{"n_layer": 12, "d_model": 896, "n_head": 14, "n_kv_head": 14, "head_dim": 64, "d_mlp": 3584, "vocab_size": 21446, "activation": "tanh_gelu", "norm": "layernorm", "norm_place": "pre", "norm_eps": 1e-05, "positions": "learned", "qk_norm": false, "attn_scale": 0.125, "bias": "all", "tie_embeddings": true, "parallel_block": false, "extras": ["capped logits"], "init": "normal", "init_std_qkv": 0.0209, "init_std_o": 0.00427, "init_std_up": 0.0209, "init_std_down": 0.00427, "optimizer": "soap_variant", "lr": 0.00321, "lr_mult_o": 1.48, "beta1": 0.95, "beta2": 0.99, "lr_head": 0.00729, "grad_clip": 1.0, "warmup_steps": 200, "schedule": "wsd", "decay_fraction": 0.695, "decay_shape": "linear", "final_lr_fraction": 0.02, "batch_tokens": 262144, "seq_len": 1024, "doc_mask": true, "train_tokens": 1079000000, "steps": 4117, "dataset": "wikipedia_en"}
Each number is 500 + 40 x the weight over the matrix's rms, rounded and kept within 0 to 999. Layers, rows and columns count from 0. Numbers have three digits each.

# layer 7 MLP down (transposed), 3584x896, rms 0.0633, rows 307-512, columns 416-447
468491514516529439503457549465537477569412484512450478500550523515482450476480488485485479535485
486531486462483447479477490601601488508508565508483479483457495516458542484515533479491466568468
536527488479469482494419521473503481495489512469542553444496596508429506464559482490503451508420
521427458457475502485503478534459499462491458477441536482465454468548524463515476553467482473553
478429521492489492471497511574500518556465518496545562407498508452477497549470556458494546606519
482494499527509530570457470540539471526533490448563534504496496580566469508527575531491522507470
503550539389478492519512457416504497443492510534478435465499524488492491513511505530519514590530
471466483496499589476469491484459441513503520465552463532490507500448524532506493556414544482463
425525513581505510511532407490382446461529569492541470450584382507528504459454548503550474493486
484502513488461475479473494519526493474519509514439465492463540497450494431482505465421468470537
525474461426525438501524494495474493474520515521458532517503543510561521479484527513461514488495
447393444493463536511533501459477445547545487514464522548394514463503480482471503434496524537553
451510491487538455513513563527460471486619526489562418482449500534461459489467463615557570504488
434443502452517432507417449506539546389443544518451482450468482582529537448495453478515502440439
491495518542495560501507536503451542548497493517433539500555515544567425374501552480467527487547
470388467524507510493489511495504430452547455517479515495478493423447516496569506535474535476397
555480494520476558456465457525488515496461518523479460448539475524455491426426471490456517467569
541538446473462456535558544470478398510408493528407453505530497443524487487467507458401545393490
480509485511451506482548508471503485484575450533474479479454517475543467630490519474481472529518
518475480501473484500396492498496525561502496404469526498542505531583565538570513499487560525487
538408477488561445524537550503454525470462508553548534527378551497472550473482494500492510453488
445505557499521569534524490428493552476487481477539500459448550512518425439556492423476438536465
525540523547517486493497520439454478417492535567544512554517533492527512512580504450491485502491
495463492550528531531490468544470511454504518463500514443523466487487501479473440442481510457524
520445498467458480436472457531499515458547541481504512520569463459505499480475500453546499426473
470426535514472520510491515491494521487503445488517515464521537518521539529459524508521513518435
499515442424563492478535475484485577453477442520507468521573489523570523479520534474487467528441
498541453582494483493528417499474485504571500461381502480487457547421482468545496451464431419476
482531494495501461422514448502500512514509548450514519548448460486493476528433440570552425548495
598546501426531474563422476575490479516489506527492532475468454454528454502540444500491453473460
481574501526489484540502503481441495479492514564462476492502489520523448467560465518437468483551
524514536508414493456436517516464445407565510469441504472490448498562525483505470507485457507484
464473460456531518516463447464538486534530459501413524490538478415459486508473558485415498564485
506466487521487508469495562470458538472498496455501480477440482425490523556554514509519491462551
558469472492418502422395462510506478503490527469453511452492480481553483413516539546476509476510
544512493488454478499522454487539475510456490486549561542518523478475469591499521496541460521488
502516488477500516445512583537508509525530484518511470466483484469547473471472450431496542491603
413446477501487495523519520484497505516513484470487449516547479525572513468492490491491466558426
526490487466469446480449504500519494476462512499507502501450544458457483539503584527485523451518
506495508403463464491473480447543574540496578462491489427551432558461540472499505485568493489488
457482499528549460515507469419419562423489562522494489497570526465499500460512494504520523532420
518526542471441461466516563439532495468473532474408481489493470479517496478412507472416435431467
494497484490533509527476500467538504539531568544490515555504464423431529475526514485507466508486
498517515554520454555515474490521520500419526461467519469480440490540526518544510551482575541520
520440502444526534481504491542449473505485491488462532539492490486452476507498420474469517543489
529537529476557520493524488561537531505507500560458474473527478551428455481389498520548509489504
563466465549519423531481522504481459534438523498411502473452456506442472484490554553494586498489
463485552560465442457463566525395499479433539461416534465513480430531434487453505557465458463512
505490514457530487397455500488431514491543439538428514481494475474463480516488462455491482497491
565557544557481535530472499498508542476385501515486535469481528556422474470447565559493548537437
406508534447481516475380416490504471503465539481485470516558480444548528547475501534456458461509
496438501470539533519465475449470439450540502494486527530531452510431562510501539568477487485478
467508497547495462475511489530475461498448514576458510453480543541446517512493451526522545498541
540494505481468508454524549508431510485439530555583462480466469488547582438440570490489491486465
521385513537503538504472503499526529577532501516546547465517512513492464436500546486477491401509
549468532494497456517430533558438428500465478551487516490474465479488504423537465476536487516457
545491414528542448522588562484484582513477447532469447442514490500548449494499572455424542508493
524456505550488481557492492507458500447481477471450531487511498522488462531469511466454526482508
444472552466515570511477423508525557470479502534574434426453453474487458589450424528479456480524
524517444469544504521542495404516450522489579507470380507525538549461511496551510431443520531479
444578497449526527420525484588422487481516472497476504458518497526559551517451563411460540522543
472492459421467529440460447528517459423487466465486471462531443438490460460503452538534525520513
597483493522494458520486477506497499460519552477503566489493492510554451462540494488530513477470
521438479537514423504550484460477540454487495510505512525525552559498476521513486518450538473538
569493469454521493510484506493522532485486510521493532481383540491465505478481471467470461516570
439446493532452477539490501463458490491463437464492503514510524523487486471475496418514446498587
555506410519541467473486471535463487488519486453489536550518505485532468475491496510449477529475
488457514495503461542433524494465418480461514537514459448474446542483468475472425531517490488486
512450463465502505462399509488522495468493480547474491438528478532518479434479542519496555447495
480466479537408502549510508491425472471549484506509540409538463453520532455511493505430432472482
549516468525544484564490465405546468503492486559479448460570551458464517476538490497507498485547
445484541414470423513557518581473497549510447449413443537459518468437541521450458519559512521468
542522498471544543490474495492447560459572496430536528478461493443523518571487501537500568502470
446543542539528490561438510432493522508496509480536544486504460507468536496458462475423548420484
470446450496538465531439519489503457491505552476581548464503415518387559515591490547532479432457
522403461468487468444507466387540518441543531458503452409489488542515494461473514530501561450481
492540560414516541517480436558507502455414449483513534514464509432607495474456458474502538462479
537568530455436558437479429466466468494509559498475537465493516445511455484498467504453463554469
568454488515514540533515573556536519522435483586466524499497432436474439568527458538490464543578
471519557514475499523518507504483411495504505542545535466460490477508512469462496475552446553548
534514478469486468493529540503471547490502468474524493501491523462471563549496539514424454534411
490447521482444485400531422490575521540473428466551555479574527439484486453534512533502595548482
592437463430456520506525481469502516522538472517551489516449535496524510441543514507615507468529
534482497563490483487462538536410476536484488492507414513433474528468424470451492399492478525465
503527514527520520523478474486485509566524453512550512512488440484471483543477491536511418493513
508507504516446501528514493475473485501443512502497547455458520507437543531506506481483506442446
470448469575464540476507501474549485532447487404473541492477458527489494473500496488486552492510
476498512513553572514456493625586559523544507471445533439502489568439503420498509482567477480444
472529518530510510511551498452447470525487491480461499474497476437480578467500505442476448520508
516532488480511456460541429534441529570508510492489477524516532556504533483447450560475511498494
468468625413543536556572504477538456503493445477507523476361581409431484491452465525511418511471
524437467501540554468518457513473446467512507456469504478526477524483497540562465492498506443487
518515526473471547522490477515503529520501475478454507518439527468512501530455517502481509540520
544504542516379540540459522472517515485416473506531542490468506526473455528463436492483451491501
504509472529434542566556527570484577504487461481513396518474513455493488501614423495507467448530
509454453523518487470478430527491447553510447480544457497513469472485546465471542471514511495483
524518470446569538495545535539462432399517539503492467532459444542425470561526517574433492480492
470498462449508525556444464446457388551503442496458531557467462484424448421533521484478453462521
505457512522486523437511464440528445446499527445499442505514505439480469499457398505529496456477
422492557477486466504425453427479419479502536508496460516519421490501525509463446482421472459555
510524447504535505512459513408434467529500477544528477553519449561566504443436513517503475443446
486455471467506517547459516467465489467500420504436510517480427499498504510488505575479482496518
535490482591542501522485475524512503464498590499515456478490530448463522420561499547480493455475
482497435523507498478534467532463440507523538525478547562487486526442462520462523456499507437498
589507450450477485458535494508504505507471544396492514496485434418479542518488439484468436454485
451534504556475517497468495486433476509489515547467520497479510487478504473485482410556496496498
528547425505463495489426577497453599539434526546409482512439472551510488461418512473417474498560
478454461409510457465494456564538491557456434509548557473540467550464472434458544551486521410470
473542402531470509487518581488484519474476480459612415442551518487434453469535466462502439457479
547572522534527453478387472525519520525518469523510467487443479446468610494470523433511500512461
411534523538553500513507439511491490485518511529427475515491480455525501438517512493494553477425
439549510529412530498474526540562476525565540466510485491567437538449534481467464496528542538492
500523481441506490472544506536503428548608521398508419522462504482530508474510491489548472494470
512498430464555410487506545530521557525435471518449427513525527550511402499448450439530533495493
493469505505565465475454463472529481445557542506519525504513524517495455498556498460520446529502
522482513484475483450463439507514517501467539521536426455535536497497474549469447468542526481515
429431528530429492479467505465430483511476543530501510569453508553528515566469474446499493435473
508569489464571543523489481470463513512503474503492542481486570503409461450483560488439462502509
518494447490490491497531529498520497444463591484436502529462442499457472431510450525562515460536
493517486475476486500492480493487469495483556472551461533528435550498489442543526534467466457524
432504612462465485469459477504527507455481526515513525455508501462473555501553548497551441456419
488475526494544457484538550590466506486454484427468445530479484493566530517494459453540548550536
493549509460468465563541475525437507493395426540521529513541481484492522529564462457448508460445
516444463542523493437559523475477475414605473474526480465531539525498522561465409496486423486449
468523461558489472507524480508552447444489465448502528463499434553487417500490533539446524441496
534484519477456507498512458533518406515465509525486506451403522508477499421512490474529566521424
500455481518465491529518475499484493489493488440504510506477534496486522497485477518560454439507
505393512571399537536524451489496451531541488531452541474435453462548472492566414407580520498506
565551565461465412615425552558555510474469500539463413488516540496520487425580456548437539470554
485410429570558460448421468484530501512531504513566490493475457455495477502560515549489452468553
494523518515483534543554479529504517420489517503512562504482542476563532513481491426506466452460
489576562554506400473456513493482505479545483470465501521480443508499479505424590493497486438550
456446485521526462475479450546434463409512417509508577415482448477547535423498525457536523506505
459437478447536480555492489510458485466564501472462444501487495526554503437500542479438492515523
516567517399507556505532534477453495493494487481499479460503476462508455491529482487482474475497
468483461480482520458491554484420532502517480492481528591440458466532527439459554500519535492466
533515553515531557418498483475499537404483606488519560543537453511502493530526489484502494448527
469450547472506486466445489527474527452535485507503570524510442474476508527471580421466494506471
547443488581491481407536459502489501436565467513559531410534538461466482520549527545586498538493
469584480437428467452508552465457408580462514485537435486494470508454452532533503509454424503502
457498445507498554408546521484513513438482480515483537472472463542511474388446548505522534507501
472513442507453539463463525547518484505462449430502501484463452497472468475476552507495595466487
493488475494539531452468523539484530471497482534431542449481501492483399479492400486504519462498
561493471512586528546498522554513441513447477457466531554547419456467502489526625505450470445488
511514498572475525568529515474502451547494505486456471437462456441471495417441545540472493506462
490517515521475470571508537453487495481493505490476492519487524480448474585499560442468506435491
558479548561475530476473510431595456561455454416481529571484495425515518446475547414509485506465
467478521503496505445477485484516450452520514479487479489473528515527500465507464515495437463545
440504464538522443509466557522482482485526492475501518443474467443472518446510558527490497530426
471557473505519521511410464498480521471483512499454478475556522568510517536505467512495507504514
460485470565525531528500494437555504464519505477499533545528554500498592517514498445536593461439
576445495448492471331425500454403473499595477558524527447483533444508484497531475475469498479519
581493531488466507457532491513553556458500447469498522481488495525479551492546470503531392430468
486541510540500419516456454478486522461487464564494458426420435469470537514479467497441465507530
511506439442487527516479477586468486489549432562483538451577587441460512418443459535452567371601
436571538497461362469614492509501456489452467491543498470511508510523544573491510432498442461523
442466473483527480526479508534464500499507446454502482514489546503546477443515485520476522488484
533482517504532477475455514467472526535443484406486557498489525485572563446460497440536462437470
519538480484426483476496537531382428507436497471556454526510478475471439485524506470470509527529
447484511485466450485502530439489468501525474491514515481533446564507515473537511539503469450459
515469459453456533548530411456630501599505505495469473602522419500457481583532378487445506508478
504451440533472518502533451524444541538467514507519537476503537472454563474461530517419521335546
553508527463510527418474479479462500433473551499545510477500487529489453509523485539499495511446
485486563498499527483442525523485546547516444523356506515575484507485482455448492500511475529500
520512537566546457505525462539475478486504479541494508504487487506541411465539393466514464468475
533501478502468534592475455480548563504607536480471531505479469475546526498417423489539452508488
466503476498499458520411467507496527476533432503446502530518495555550482462448509518476524509451
446501504483445493523467511543500507503531551525463505525482517479526519466581552457468533429507
481466536566464523494492557525474505509535548468540516455466549487517535457488590498472505533492
471492472520496496505493483459492483450466529473526508463475575564499493587486494506462439474497
522457577502458550512508514470530435505494473538520519477538492466499481452522440467491499467406
489538468476582573489520492505504486478521496521481553466470487541523461468552483533556486476535
497432465461508458476495499495516563466485519519481543514501532481455526525463480550462461520525
546470455485528469508455444516506447444484469483473428458490503474430558530493524429530487435509
508485572472529432483493547490437537473504506499503513457499441543495504449416466485496413562482
499486476510461450514465545511512492441541531477504435520525452537426500471497529486472452501505
533439520506393445542506446512480507485516415471471466499470478503506424438489500502522544523471
514478560533527519537495450434472564455570502568496490504511499536513480517460465553574502529544
510454511437484482472516534518504514384510435465520508494473412471480513425479519502479473422451
460484496560525501492518522482508480510534486601467517526498489561437403528483487422532455470496
494499520549492415460539492412443513457464509555515547573533456488503609454532517493543438443483
426469481496516505585451491432515508495530498483526595479463501443500518567521521492458452541504
456529511521442467437500493549466475511494550491447472519433481489461527514558518443488542440508
533459513514459598488525530487540494480539507455487507444457536562560516487432515531551515481436
558454482529501595507480484538500548502524489533468529474501502455529541507446470497540489491559
534537472517512538520506486513483515418477459493543540511513463543567493464607491485499508529509
420450507543538466442495481558569421426493461461540541469487480521541513474478513536546458464553
424577520526518465538467544545520464495463477480453476480528442480494475463399524585558493529475
445449521514480534549536513492459415516465537525534516501480414435510595523510519463481506530558
543463490453527458560445514479438477487431448506530465485485518497484499495486568531500485555520
570488500415530514575427563432529564497585492538554542531511469482413477405478554563421468506447
511536539515495437477575477517481498554500504492472492488536470605499442496438498488481490498473
553517489467513461440471467477521476454405543549554470603432446554566567547455497408548472510517
498508530448467445547558479484469569512550386533470527535475466497502502481457503452557518554513
505497506470580532491543440462462439533552516467480465472499554525480458510494463425471505475508
523461534542435518560456462456482530456538505519504504488483438446549525592476469448514499547535
560521532504550521477508477477519499452435451557459515542487443526506507436514527565455540492454
558484541544500487469452490503519486568543584496486470552556480487508517438514498491477515510544
459464592471447484547490454583488506454439543417490463461482461432526465444501537511512540494479
549502528483514526486485511458540517454399433458514467470517600498521487548588514500507494484534
542492511538576530474469527466492528481516485534517455480527517459532567487488464470442480441523
494475536523486527486462478465596515501511510481509460466477466505484574550537502484512476511454
397456525455470501530568462513501466500496540457474531498541467567499459490470561418517462492490
433443469504434450500486501519535490498511475439501553465534538490467476467474439467501492531423
481475487496564509538427454477537484449490502430527465534516494553384558458498517443462522481462
501587520546533516526525458475483395503527512468372588518468517440488539520547477560477491546466
# layer 7 MLP up, 3584x896, rms 0.0596, rows 308-512, columns 416-447
563493527500523461559473477455564519509474525486477452447563518527505474512458492498502568534550
585522449432532580527437492458517545539455578531558470527538539460444569546458378522424471490416
496520535494560482455485403464406489437479491477479508490515520477447518473524507545492488459527
500448541464560445479489553502422491540457527480537493486520537461488464558450442509547489475521
468484491515453483447531578521537583542500538488459527537526533511520492455456566537521568510503
457527511491462510450509475443480504463501493519506426525539393520474538533463441579507517584515
554463496516426610517524447459502480431519548446583500488560482526458494519517535516534564525518
482542453510513396489510457451457500476517574443525462474586506507475489491432492475507470468520
516393539555508469468516519501478533438527525473589512490529547536487440554539482525490440435494
501480512448494512474333452541453455553542580528455469523448540497498563562411445486487483534544
504509544504474529504462498455513506536505519499424532494463521471486512543496499557543520492522
501465580548492448468473508434536523502521512545500485409462445508518494515508437517567503531502
423481458463553440439569460609572538518407501424497467488443486492451530578459540509501538453581
521458446496480509497456546458464430533476465528465476504484483521497458468432508533508472443445
470458466536490537500545515507496472511528454471496515517559532535518530421468547540438521478490
578490483484418447509588467489525575530590538529477476498524533494448544411505456535473461523477
510495563463466466526649501500424541583445555585448528429499430394346448490487519389502532449421
500466539483486501494490493529501546457463479542463527511507513453501478405549479577544449472489
529497475525524477454443562523530512461518435455464457456491464467516515575450486554502453455521
428470512527482456486515529567582551485458470574493460506502465432596533498522480494496486475498
446489526500440545579542496516497449489522466487454477525421505504471507479587487449517464601585
494531422505539451469480523522477485546532495573482521544552485514437511517479533497421472447427
537487489417531505525555569484483468492537443477498432493418543422516453516533555488493537548431
558495581495452507508516459473500510522407476485518415565523445545475433512498469543453446586451
521548532395512456398437538537491482473475554495481500506528498503477533496502446498493488499487
483415567469506501519554506497531535456525529534439495513467501424527501467517562441510471540517
480509512480469489452474498520545505450509464503477529418489415479480503468511545518512483529473
472488496523547546472556485545481515489466428472471543492478531438494551568531481490480514520476
529518516542513523479426516483482521515486521497571449536463491573495514533476558562510445511494
453530524559424482519486494461480484545461550500540557444520534509493447523528510518497503503463
505534530439527520510520480452518485486471470516472482481470552462509457451548512505578490519472
563518468461426535428490458497510509425503526501532470548512455508455532591465559486460509493538
538558460462511520512541517534460518526481530523487516566482475446486557431541532480493485545475
538591465483545454485487507512509510475504567500451440529512571503529502498525446408552438502431
522481566510496496477525477472451560614458483519467523514584476445487525497520430555434508463488
454536490482499524435426471468553471491480515475437553496550495523480534511501511461531515451493
493472576506518466468516524540585468488511457548500461555455527501493474526417584491467483467484
507447526521521476512549523469519544450549475433501542482485464508462501531572499539501561448490
484497523537491532478437445466446450504540520520528560570517566522550506480522469524585571524488
489541474533441501547485519513509514507502493477499539498474488468443578470489540522555575477465
504507557492482429548563514486500525416556507526514542525502515492498515581468438489469536469488
513403502481473513493513475513503473508576462474532506513396470491512457509480546556486435497569
488513532518494515554522511451520532524441528516536472448527465563444582504495453499505504545479
488556493497511503501502440573493508494470498504470446461501452502440504502445460556500461547456
531549524531570461536493494500515494553569431498473533413556492532522434621539519491492524506372
526469440467477599536478414534451472553516494530429590571502556539474460411469526520490462520442
560509500514546545477519444474468443529509460569498473542562531457470482530431514538415484460508
526554558499450546557492514505445483443525528482564450534470511429516456587548538455513473513522
452481429539524582490475416506485438444466506452517488509487445402473519439495452545544478557475
518446438453567471469421469434430485494535495501512486421538531511498483454487495574556430489443
479552520469551490470511488521512509504563547509496524533520540516477519537480528495548464507507
471518558427471452453468543471549463509541561474561495457451442460400489474492451552456481561509
462488514502495499458458432447516487529524489511497561545464549470456457492553521489497530464585
475497467485452523503479411472541478520519454508462526490509501476455508543447533527538432462473
506517500493456479585487520517506529423517523564548508491534400491491491493552517586493447606471
527504511484498496518517450562474478498503494436517469506508529482505583492513360495566540470491
460521530528573511521483556514539563531541487464479499593427449553498610523497504473503568516471
506482517452429544463456524476520478405532517485482499517488466521529509516513458470501538455457
569428550506458511500505484485523559437444428439470519467508496503519547517527375511467495601446
475548447475530501515544533503504526551555496529580480533513497506477521530381542440402578509456
478565465475537577441479537493498513490509541565483588487509505480492484459427511537485473491466
556483419521469519551476502508444576528523581459541483495493499485525515593571522558512529543485
565493534489508490514520544572544537545464505518501489476515487494512464482512583499548488497467
535486528540513474544531475488535451427486515466503477428429480625482505405432467477471574537548
508484457439512499485479435523478494435513528506488567547503434474511537539501504524518523460505
577501534495516511426529475563515510527513482527520544514428543510538517537435504518528551425541
551398543472494473566503456454532464557476451454503517509535472486456583526519559481481500476447
477522458579530468466509510508467509518499471514452519480531543542513485538547443492475470530436
513528555550495501446542461531506574506479476495481494511550569511525493527493503518525483548491
527503463524514526418477437479506524485465449452511520552477470469462558428461499539513466443489
552485434469462450504440497527478552507522508535450412515494530480542463445490546463528489564499
497471604498463560441450368517460507456459491437461487569536489534431477514485473509498395562559
527485606568532445493528496492459498534479512519492541503519526553413500528494451475497527595507
541468461487464520421504488467435510543468430486564496447526498535507447551540500520491540454516
443514501468445450471456503472479442488437505473532514549558533470458534533505524488468514565508
518476552491576509490525439415428585474541579497443485440477509495509539575498403480441463433544
479572408550448540415569510561485548554506431472499499512482509529473540536589474546499479523527
510554532568524474532526586476534578471483502504484455498449552483493542465464550539484478555524
517500523543489580549488487427540524469522497486528454509517514466498467522544457518553510503602
481498452446516526525504504570528448497522477562452494497469505513433585533439566515451506545443
497441454591493520527526505483470529528517521504563500581523411466585555475464450555423421524482
506423501487511534544566524485602505502467529521496509505488463441494502487515512534505498527519
473516462456479480500456516489467515480514415453490541403387537568500468543508476521506499501495
478490537458478422487471531490484533462458481555442466567553481583477480480492512475507576521509
461473473476480521511390542460512470518540444529503540506489471567530494509539447435546477541418
507535509533521613446491551459479475482546498473465463495510516467527507459472505451526460441507
446515507534453501519478469463461560499546514509510522503519419532504547512424471497500547511487
562509448502504447442495494549527456489485546536539445570441492529506454485517436510482521468551
470539541519471454453544460464465501564356478505485536475508450551562506540546448525466475514502
455508599482497451528435420445491514466463472522495566513543451460497595474491428554435511541486
493449504467544422486479504489565470476485484449518478558492468548574505530470513513547455514474
533514465547530487448516506513504495483511469516443538527495502550482553478512476566523507509425
496448544521468524453454524485524509482533507474480488435437474494473481587547488517505448429506
416494468502491506510551503540557545498457476461605467453455485511596477527491463480469463540424
507472474482440481468497437523568471470548477509546502561508518571433592499469525472510492507436
525502523454434544491511489553559508472464557484498565469502510506456469477556479481502541529426
577539495558455498494444561565491511482395439501495503442530482490512517490452551446421451444498
463504563434498452520494546504503477501508427513510448556453536448435546523466483549459526528515
481547561488524558558520401504564618547490560530529481479554448384459545397480496523463523402489
529538501527497446442519471462460448513462449504528472553519462491503534543457451559472495444401
434436494504582422416505484554499498557524467512549546480487429479500501545527448460462527460509
473519510508494490489429516503500571439491483495451464529492534571553569475554491481458483520530
482439453516497528502483566492524577546510521482531489472546475486450541526508503483496517475485
421472440479507453484473518521460498507537537546491507488469542466540532551532543467549538488544
519553518477440496568528507470501511518547438484510457478512597531502536522512495544490425497514
497548455444489498490456396516431550497521513483505507462533517515534461482538493469508448467531
467470520511484597526491544572499502535494536481539390562473494553467580488505496503570519516487
418468530464483478468451461479486514538481483517495445528460521485506486473482551491538427484553
466440476497463524502519441591502555494443525473472529404423436484454550464474534498508450476461
541535577433476539526581553461500560556505444516492452502474502518552507500550528480550539468555
464484515510507427516413488482512481459565487495470489524505497485467448479505535500495536473428
480557521486507469447488517495481496494463449485478489535536512481490534423473434547537496440597
477566537509487447498528526445482523473479435499494423472461507418523500488458489571461504466477
560513523453481521478490490419571534491571551493484543584550595560489562522433527506498485547493
496487524441532491549523469474517480499480549584540523503592473518490501501503468520516540449473
481469474488466516465535477450506553500494594554465540528484495465531485531463503524541482511603
459543499573504569407410517433522514562466374520496501532507466523481518547422447503551470471493
518542574431415477533504549520536524517476479479431542511559571469493515482480524522559503491472
577475467443470550487555488561534515495516476513471563526509435499544535515432478476553494547590
545471474575418411523544485572523536474478518505490501462496518416515421537472492513490497538504
525438512439438470452544489534509505553495457465468538458517471476466530465474470474544483457479
540482545547514479456470499487483540511521528474478499521409438582520524519512420548449435488535
501496574522511509453437482520520487548448472490532421515467470474421457498509379568465548518499
509522469521508511482496516507510495523468501565487545502490426449415512508499561517500489523482
531573561536555475477527458462377491507531524531541537486496486483497499540486521513547516482508
417505535513528515496495518492514485510487527510489527535552515503489514471490468461522503538536
494482399494517489509464423470579505522502508529523479571547502590494449534467509448513479481525
489394558458551481506508532495506450481475496446503456509438434479448478527581542516469479490515
498504514516556504469541473487515541529540499491514504434501471484522420539447493518494539477523
456515560537498526505482488517491539551457497484501550497536560542572556497468464489565485469539
486545464569519550465436516488499569495499418565561518514465485562502570593475457537539521534495
464491455480539540451455512485472510429511497490545501444538499473491533506526530516589492478525
472464448500482489544458507573472492541474502485467413512489504487483516569493550506508463548489
519492481465436512506508518470502479576523472535543487439524435526414498477507473545459454550521
567431505491558551565518388509514365546551479538492453653562525551502513496514557447549459449544
501509497480479516504535522496432448561484483539452476523425459559522487489454490565528483483463
464525541525529457446527530490504440468526494549534621458510464444532517555447515517500529595465
485460498493522498511466541577511449491486454481529506555465547531469460436515473471561529491581
472484440527471473587453511567511415537566460478513510466481559525464556551465457487468516442497
503493539522562481583551533533479539548536460501498519499485417469477513420479534507561570484470
486485430561437496488483485457511485471468490466506511392562508476510458472493520539496528458432
457458455470539449542525482518488466475489515514438446445508559518537532480514507570558411551459
498542456547454465524438516482485493478476454543571548544515426447492448557545512465591568505467
495522465472497507526487548557510514474420473450561499427536586460503540501479499550556525465497
540476526480537482501443526526499522450489510496524549478514512507478496497523491489458512476486
484482525558482516532577462561410500525615512452509534533438539424488486519502508561459461506562
565556444478455507518456473469514492495521485464453567532437518500499487517488502506492530515517
537527528477391458473481442463485513512476496498482488537482478540460540501526517496410499483455
551572473509501510482439530479509544477525526481518463461460508493469489517562495475476543450514
477441544526472389477472490549460468538492537452523429490516481502479450545527473509522531455476
554497485424534505549470455495530550523514501508533589457544489461447468479406556503520445527507
549440451520537510506492604495511485502494459551493469465490523471502509510586450492496488479543
569512510507601437466443475447551516519502426501509454523425428485496496487451520511545503450469
409528498530483469537443497544465461446440438562465589561516565500490414501523493471526503412495
482441482530459507517519444452503524487518467585511540493468519478476537517518495484480533400530
457506511498515505493473533432412553539502499463530521445443539544471506467514502469543499484468
506543522523435516511529489490513500476509384453516523469469466424532511534532451536453520490550
461461544544535464382520569494465489561407610420416405515511500500486471507412544451540530487455
505520461468494444484591531474508572495557514514566465489534475466495493556566441525495553488494
452517456460529439488481468471493496584482523586421500578581404520459530606504478500446477556552
544565538485490509484487442490521483571466489623483581493554475452525533429439590544439537523520
501554546514513531520469524509492470464539521517423502488500478565536555477560508536464462576434
542499493571500489526518472464483497483458447521466492532505537476518490510544468494512472553514
494573470558445479504545479499465515552467492498509514501477523485494506550511503474464477490508
563529477469541550475542424528490557516484518423456571530526418489471538543447500459485534523449
592474470514492433498497509511471518511496446528491500526531491543455519529490493559499479525461
548450500445528502433475534504443470450567453553565522468520509526487506554417464477493492578529
486538523493510475468519462449471481500480504501463488515487493526554498496527541528501483517549
511598477495443501472460503495497452510541498500493468581502471503514474502509490491478453553488
509497533453482545479501447497499538561487475529510476545517493457488506445531508523520496508505
513541472473455506530542537534482507515559405498514539515465464474521463502549506513492558473521
507461498524468538558434447499508465483463561522532511457469506464494497498566573560527468551539
526469445475564466426516500535540496542589529427482448499524554509426529479537437558463467463518
597489486469447535505541494527500548462457521469535571519536472493447513473558508506484528479520
571550507469456512498429542518496474517503487456526569520526493541519433522509531511526543507463
499592540547475393473463512513397482392537420559477553550530536376498518596416442523531557576498
570552413534531522544525460463504566502544543517452492511490466540509522545460498570516505511514
518537515493563419496539486594450511501445501482469463488549487467485442496472534561518565521574
548481509566548501477410476461463525582544447455509540532484498476465567558459542526526509560500
508493445517484508508514506466469486477521516442510543459450518562473473471486562532520517548486
511537505426549510511570514517505533445525490510479490475520499479509410522534566481453551538481
484537406521631477472432443558559525420528582528405546572516499509514516582516403460551496462446
532503506514511513583494581514496554480513440547474499482461498465470452537462512547549505539525
519561528434500498515467484527484504430506505512524468480477490532522499541524496475501533529557
544444472560503547488490494430498536523399454473577497456493517529510571517534517412497482469437
480554483489568529498472508471481511506498527523495527557481491569467504590505502506468513505517
401581545492483551502521505455431538460534501565551492522462496519456546456446436538507468488486
437485535511539388476530455478454507502541481487507504559505477511515483458522473460529534522481
502432495482515484546554462506501543551486567601540465474432472505489502471525583567493475569522
524463482566478524506478523465493482410531475546483526459484510518502525453492514564525442475481
459471516496507623447434488573426439483497498614477501438482420481455603485465462449457439418493
524513455542551500455487443528516483474490522499504487539518486548477517398542557430458530546512
506451487463509567545409528507488506530513488537472527498521501486469474441575522499618504520404
593521568513492521586522525450408437440537406424473538553440505532508479494579436513476496510526
477568473532497504512522500538587507501500533529474530545489462404556384525437528477477527588466
401488449491461490515522526452473509490461568481567488423433457480498458506540512499437448567472
476474476486510527454469445501499456430493586567497478486534566510513493502481520540497463531494
528580616493475457529429572549481558474477526433499458454480519477471502536505510522444534555512
477498477456544468451520447480555520491499446497490572538492504525461516511538567535511447497504
545489509440530507494531518470418532574492519507492530456469485524445527486540533517474456465512
497453437506548390561432472494468511420553473550534649467532413539518498468428438522490541539501
506465460552486484512493538479493546499529498485486514469457503485408404515455470528532489483513
546537531522451488524461447528478529514496517497539536533553567543415516558515431507470413488512
478479569583524407476468504536534519421555523482452512484531468510388513514471576448513561491524
510419514425557444480514586482590431499474432486426420507513526514467520531455548523505514462524